Weights of a small transformer language model.
Size: 12 layers, vocabulary 8128.
Architecture: RMSNorm before each block, rotary positions, no biases in attention or MLP, untied embeddings.
Training: a variant of Adam for these matrices, 324M tokens, 4938 steps.
Each number is 128 + 24 x the weight over its row's rms, rounded and kept within 0 to 255. Layers, rows and columns count from 0. Numbers have three digits each. The size before them is the row's rms in percent of the matrix's.

# layer 5 MLP up, 448x160, rms 0.0811, rows 121-134, columns 0-159
105:102070122096127156125049138121139160126121154110142119101158153120172138125173164120134131155111162164110130100135141113129140111079082153138086122115130143100171124111098129169113180142135143139130119133149143117126121108122096115097123140139120157113127146177150109133156100143151115105105125122099132076118173124140158114155133117155154122175159144121129137164122123136098117081087180125150162111138143087107122134113108132140146171156127140120155137138140169101123140137091142
090:101178178111123077126163141126155143154092137180149124071128127124147119158153142089110127138133126166098136141090165175129095120144105119149134122140146132087115114128126168109136129176140146145075147140170109115152152092176116113169130129124114100107113161116112105138126115143147122130119159120122117123137197071134128128109106147110097162100103147163109138116118103126102141100109126119103089156129149148143150115175138124120096110126155119149095129150132105088118139141127104
104:124133136132130141137094117110142129136152091125121118102099078081107132192153100118156132138150151119167124114143115177161113110115115117109125138156124116166101110127142102112115112128148109109119146116158131086154170140147140101101157148138140170164125103146146175134134142079130098167137151139136139141194137114152151144124167135150123101063091117146132142142089109135138104118127056157129116104148108121162112106121151166133132142106135170131090127117155130097123144166092137
102:119134092137130164121167137145153194123109161175156085104126149134107117137159126109118117147149092091127137111125135132097129114125142117138122161139099134194120164131125106113131131133162173122112100132148129117155085102144086122088159115118117130154118102164153088129160108154132138129161107155144110107125174102145121095136139107136116119119108145081130127130175122131113118113149170132103104124116097131115107137124140083184144167134187150124185118126112103167136144140166102
103:101188143093093145157104121148142153085088134107131126085134138183085160116138198121130116161132157095117157127141142083117152152100094139163164096166113115116108133151124119133100165162144105093094151133155102107127119125144131111138120153107168161156105128103115114145153175116152130141149112108118126166104127088105158133167132108084142153122130098157079089121134137137124131119083169109099128118130132098100131121147097122092140115136137134105132134150131136128137126151126128
096:141140147160128161136154150144057128154103107101137108148170144151121113115156075110123123126131113076145124148120134091128104123139137144083121150089127119149068093133105130101179137156167100110133133143102161140158112108112146127112129141079139150087154094135081111127123107101138154151113068105154154075127148133149169156111114146124091138157126126090150108108115156119176128139139068150094127133119130097121117102134108111140096123130148113117123132117100135120111119132106153
104:091082133146119115167166120107139146149102095109142117162082160100107081111120157185114124121110130181133152143164147129138121146136102134163104124125194137100157118136163120127110086127174139112086123134152134138122140178128149110122107124157139113161107113182144155108116117099151126107143142143169152126148142136090147136143096103128165141131117112095123096146140148142119146126157132093076113107121125137065126138149144113128113111160159102183124114105124161147118130118137137
105:076126132136117161150130109142135143137108118127099158109160136196130134102115144095094117104158100114106124161084130148133126104157126134090098133143154155179079142127102140135126151157110153106149141104107106076109121134128131151107164066128079140161124119134096099123110142096155136144107141089120134117150078130127157123105115145105139137122136141135153093134145110142141103126180146124145148096134091160143154145163121147144125150129150119098122133166155122081171145105164085
104:130162122161107134127094133132155176115120153125135116139188144128143132101116168092138131154136165151094148096098158119125166147143118110095142149057086152115141171126119048126092121169124139128160106107090135134138101120112128087091113168119160111121132123097116129125146147123090134098145147144164098108125111139143146133130116151116162101162104112135122146143106125134125072093133134089119109123092105143101101140151127167072119130110138118118153144126111130127143081126135122
097:138077121146097105126147133087097142117109159115126119138135145149084127120154126116130128177140089143116109081139109124121122178144146155122151111109148152134130103177153117126136091134062169099084184159140121119131105142132124132161183137161101105128126123142102144148119141113117123127133150127127132128099124138112127130141140085141101163155125095072187139165153107152160132066137099135170125149155153169131121143119120142120104123150141152129103160111129104156093159132108139
097:121124124124162115112114127104088103144115126134153119114107124107163120126093131105115141131166081133139138084158084118104139115118133073070146167130125106136191126086125118116124146144139099146157109149130138108121086122168144153133083164086152156087143135144134128075102164141134154122125091114122110133127147098138101157152161131166141120136140146165125114107123136160114107144124151152106114158096141085181115140089172111116128141129083182146154127114150120111157111143143119
103:176139144138150087131107129093174132075149130092166101145123122137122086102150110131077134104136129110107119103140165155127166108188130108143121126181135137143155126154141113120141130130109097103121116141132084100116121139140127121147168142113105124115133128110165181114152097122166143127139130137146154152124111170146104171124137113108123132163112127084111089162137147150147124115110158148168132127176104131111129111140128110114119135154095123071167142091082102113129104122180098
103:128140119161137107126121107118090094131133130102090145164107126133147174137134122104126115108103115144126123134123127087111147127067105077098124149122143096145189108128097134069154144099142164133139149122095114169123135067163089144147167083140109143132140150142128124136139139131127148091157154161148124171110132123102107130136125116184114142110108081115170118089118150148150127095135162101114143130100093162112130114117138143140154156176141112157125145148101113114092117171148132
103:120177120150147138137155123162076149132125111117101119136145137111126135107087156146173137121107120139164163098162121137123145135129116120164104062166128109109118135062121098127093105130144138139097142101106096109115162132156095152124161124126110104130059115133118142083157129135131107169161146121118111173159145119111138151128116121138109125124119126141066132107140130130127164136157141133147173109116118113156155121103125147142134192117167148145140114174112124134104149092131074
# layer 5 MLP down (transposed), 448x160, rms 0.0745, rows 121-134, columns 0-159
107:118094157149071123136110146091161123150113075100123133149138138119146150125145120124106125137100129128142115089091156147093125112175131135094077109088162125112113206093141151125136154126117100132101114092105105126163097117117163135155086159126146137122135106125125158132098151100132119099144134149134119181105125106157160138160154113158151147114126082152133130138113096094105147106107119129143092128107119137127083132075184170139162159099126135138123121115116147127098126121111121
093:126154096113145140113102127159153136129181100117128129129133140122112139179169101121178146117156127133103112098155110122136126085090156136137124148120098104160110183138106123093157148053127153146100142125109112135116124108138156138117093152133145122155154144157101134152158122078123162124139137120144079111093107148112158130086102115178115159150119075135085142124143139127148116152135124118107144153115116077134113090118171124118156125106145110116088161115133123069098134121127123
107:117126087139109090143110140127117146154113122122125100114179109116107154142120183138112148126149131113135123141127095121195091130112107080148110106127144105159093143132125148057184082165112143143121086134113143164108143129126134129135089135128145140125167130115156124149119104128097160112149143139120153121127112076145140108095122132119123108148115159139136166115111102148188178157130115117127118106137093152145129157086106152134179137135141117144146135114109120078145155085132169
106:153087139159159148123128124122122142084141182143140156112107118139120116132119148132106129130136110106140146099101071157117110130173159126110113125136157107133155148109080135146108107106097115165131127127164186112140140147079113086086130128083133182121131136132118120109147119140148111157167118100139124157113191097149094114170134132091189111119127146082148128080137112170140150151134130141113128162124114119124137134157120190163120120119130093119152135094127129151128109137137103
103:108162114065130147120129120139129165112135162132120128109156128135116187128147161129116162113109086130079063119105125137168151114153083138150106145134114157129129114125160089113111150154144127140141114111154119111167113106099119153137151104138115120090123110130114124111127139122126115116102085142107114080074142103089103156122150113135142162072158145127125153104146133101119150156105143171117099130176121119104086135179136092092137120162124118111093131131128096118160147156092121
090:140118111117161125131128118127161140142147077107146158130139124110121130132151158164091170088127187104116119087115126150120100125153156097163117152129166152135135159127134128146049157112145139113148123139120142119183101164135094141141149106169083135128105135113167127122119147130150123138122108145111139162062155142123116127115163126124162139102118121127148164150114111167114124124137139117186117109100081133113101157143188156107097166150126144144113131130130119169136101121130096
108:140121129139102126153126143141113128126135116130116103141140146171091102103121108154130155130173144115141131127103103143142077139134143156136108104150097113179129123091123156112137097157111131106134095130139094116148165116135172186125113145120126113151139150115074132177127165141157120129170132159115135107164097132150157085111142086110140104099119110108145158177094096100124113093141083123089136156143162120162134153135111127150155156132063159111161137119141159111137098151121176
099:145112092157171121097110147121118132099150104105137112086185133142129134155144123150114125146150152162114148145126128130147129098141136126166138109081145127174159118129090152130087101103095122114145178147124136118132139147108167145133107103129140078128165136116115163091135133159116155100124140122129145172103149091148136111142114152115103116139137059110178173109111165128073120188128120134123140156158108097109143094143146146105159143110141146113144118138163134124127130170093096
108:115140128093151098088123149114146099116168138113132157127113066077135130109141111147108119169102121107087075132138115180143153179123098110129142109113118110160161150131108109139124180143143113138131120153167148124127137139156141157103171121172136084116107100112114135185113100151127140099141091146111113168118100087111092102145117155150109146108116088125140102140137104149110145111085152110166114143144083100098092154120109117138154116134102110132146144127116094129134133141099110
100:141111144146132138136132139114133138083113116139127170123137104144105116115134145106140106130149145189111102132133073137087171112134168147143151099085122134146106112135116145140145082126076120134082144109130140132135159161120152169133143119061143130151154138159085159122134124132111135127148153154120122129089153094088160094098114131104129149134110096061158118073129178113078121161141137117155122110132143148128170105131132145131135153082152123123103132119147130177133120115119098
098:147130098067113131141120141133114140168114166141131126124151154106125177118141101168150095159136131123148119139129131093146110129147124092143129086149105135124126141181145097129132135133139129110176137131090113110112182110139108191144121145099124091131102099117166132149140142146121066072179126156157146177143144115129132149151133121093132140127089157102167127123146119151138158111086108099143141117131072151108122098156078151142138116083142135103147122131114140157148106115139120
102:145129131118146123161121162123155167071140145110169088115134145118121174127174115106086066130114136084116173149112105116107125130122127082082151090137138124164130101122114139135112119184145115127147147130124125125129112132137124108127120125164122147086122139139154102152170125179156163136130132117149153080161130137124161135131074100115161129160122072121108127190121122124158136094147152103114147128149135156124123122102157146133110089137095129127158144114114133142119131103183114
107:108134116157141088129154136073123123109132126131102119142160150148119115121127136152141149127112139112085085132142128120110144158177085121118148141098122147173068126158144084085136091140132116115105098128160142105133123128151098102119172123114104110131124141145113135152118101115134139173097126135116132125126088164104095137132135137145128119138155054152179137099143055151135143178158101147117143121157111098151058125139147129108126156180116119130135137133110130107100150138126108
109:110155127129108108146149115099110129165127130107136092090081098124103122165123111162133091101183104124089144091117108117122137146108090141149072133122156129136137127130109144133114129115180095131115130124103157111090115100155126095094081119146137144136106126138144124142181145070111118137126160096127136117129150123159134093152168095109126063129159171111081116102132188133162108140109144154138098166120135137125137111157143111122164170132148105147134140129118140139156146162121130
# layer 5 MLP gate, 448x160, rms 0.085, rows 122-134, columns 0-159
085:121103160112148171141151171126139142116147130132081147151127136151112127134129127114135170167148103129104166110133111129112085085120126184117133162104163104167099105104097137156134108106098147114063137156096115136144124141130139152137118150091118134098163090147110129137095129101140159134148115099143120121137111129092108065144132110161119179165152116083186082120146089109145139126101122117093112125151145125120106128109125093136133145101112164112125165147163117111131134110139167
104:160140100124109144157117132149138164118117179057134142137154118119100080124130132150099107131156133131124128138137115158133142122148127175136140149111183134146142137105124189104141127143081140086123173093091097157158153171156122148138154042118109145128127098120090100143106120151141120160150161128105127104133117137117135094148109119101105165148117129090145116132165161102115133117133141156156130159136103169129128143107133184144161135128137111108139111093122127149094138115135121
091:132101136130115127126109152126100109095163142112104160117130119105133120129111173173112147143156129098122140119070103134134122119132132130145139147158107123130146110137076140141152134151115138143120107157106122117116167117099124096091119100142164181103150140142084105108133102173141141159125102128163116148113118130123063074152065139134174135145155125103095117099083143142136080108130179154153121123127126144158109129158133141143153097132132137102195147110154095121122149121090105
106:095168144065137119147133113123153125097108133136149139096129099108111078123120153156131118139141065142138098106132157116110096110122125134144163137112140083125126119161137130129148135123111154099172122106124135138149149083136134119144113106112162172105140107150114126101107088121164092148134128133129153066162112145134072136134132132115132132109169149121087139159125081120116093104071103085154114180139082124109122118150104136120114124112116179124144160113153104130126113127084109
097:143092111119122115193116102132129113108121126118141137135174061142115105150141133082080120072137087120165162117103128123132109161155140133137119127158147133132128138153145103102122131124112147072133100157150131142152127167114147093103100088141112114126130122083111126154125152138132124119121101149153139133100142164113147117129140137118149114148113134169137179123143131187156124160129140158144136165128119106091092166097133135092101155150119078151108154085129068125115131095133138
110:108112122075143138121150120147112165152153136097120093119163161111083077082101128146131117131114164094139149114087109164112142131147157147154116106143112116126110134112113148122141110103104129141118130094115120109137121134137095148129150088101124142125086155115101113122115033136136138160184190158145129114136128151168099121098096108143149153131112123109175135142138136089148175110141119118138177112127105140115118117137111141103120106123138118123136116153094111178120177112102120
103:128134129138153157147109149085105138159087176130095099113165162143074138128097119132132160122149136138150137119116147094097143127120178121109146119104111115144147143146096111075118083101082141105146142101163137152140108138122111121092136096136149095138122161117098094105131144139128148114133163083120074121150145165127132114116096148121160126155138115139179105133162134127154112126133128139138141138141104151132139135149108173116140121150139145095149196114061141163143157142091098
110:094107059144102150119155120103111111090099152106136143096132113122179130117132197123081105132136135142106137095111156183091142110171161137110127108086094105139118137105127160107168128139106143133081121130137135109121145102105102149106101115108118130138120091131125120119106119127112097147154139111171111123169106114133107174161165150111145174095113145128157146129123125131127103111131153148121128109167100142158117123096102133136184109134138101167167170117163113123120151130115124
094:137121124119105163120142157135128155155108159143176122120116139126119130163137141110137117133115133109117154117140118091092147134108147118132107104098152100184136179151109093105108125121122088108121153117110128115160131151095150151124155140142093128133115129115067159067141128125169104116131151065117117102097157141092145141097100139132107173157105102092151140089183104076131097096155114115140149106133111139110152141160106106126133151129152105114128143127090109166131162101134083
099:123142109116144134119166108167129112094112169134129159152159129081122110127114104143116100102125100149172135098124152153136116156159120129098138124130165107112104106160122094092127130087173114165147152157124123150170152096164120127097108119119149175134120160115173110133135135126141085129118157163126132119178135112157106171128127146127074156107122122115121157104211158118098102167131127144168099111138106145155114121110097156129139151111109115097141154125123146109120090097152134
089:122106112116127156185091156133142155113113128133127094113185112117091140153146187111122059152179140118136149137099111105128159169122164117096117126145115131157109168123107132104124148122121139104113122127119112165128118158120111149081087097141104169133134122149108111125134125183132101158144155148175127080141147100164142092147090142100138158139118113139144152118142106106094124122147145129084152123109101149091095106090133149142144088106128074132131152146129122134143130113136120
102:156134157105119144116148132127133116130163136076112158131122117099139076142132132137115111123170117117154175127103141110122118072115157087099163142150154075117156115142136161108074147094122155134122152119107115143105162126128105146104148103134152148142123127109183123100170096126166117132151138129139100088167131129119063106140160122130116106119149118125135121083117110142130095125104135137109111171098114147105102059136136160132123095142113150133134134100087085153095088137122128
111:097090150131144111149165155150152126098101138124093150123128118184132131127165140150126103082136119101142142141126117131126131120178163115124121096136145129158138118090145129122126121108145111105119117100132094140147154118122141127124165097114115127093113088125108116121108071111099139141155141114163094120174148139114156129120112157116089131110162141132107063069122110117135115102102120146083100126131075129114133095145123184134085129135145105100158125108111077116067136078133116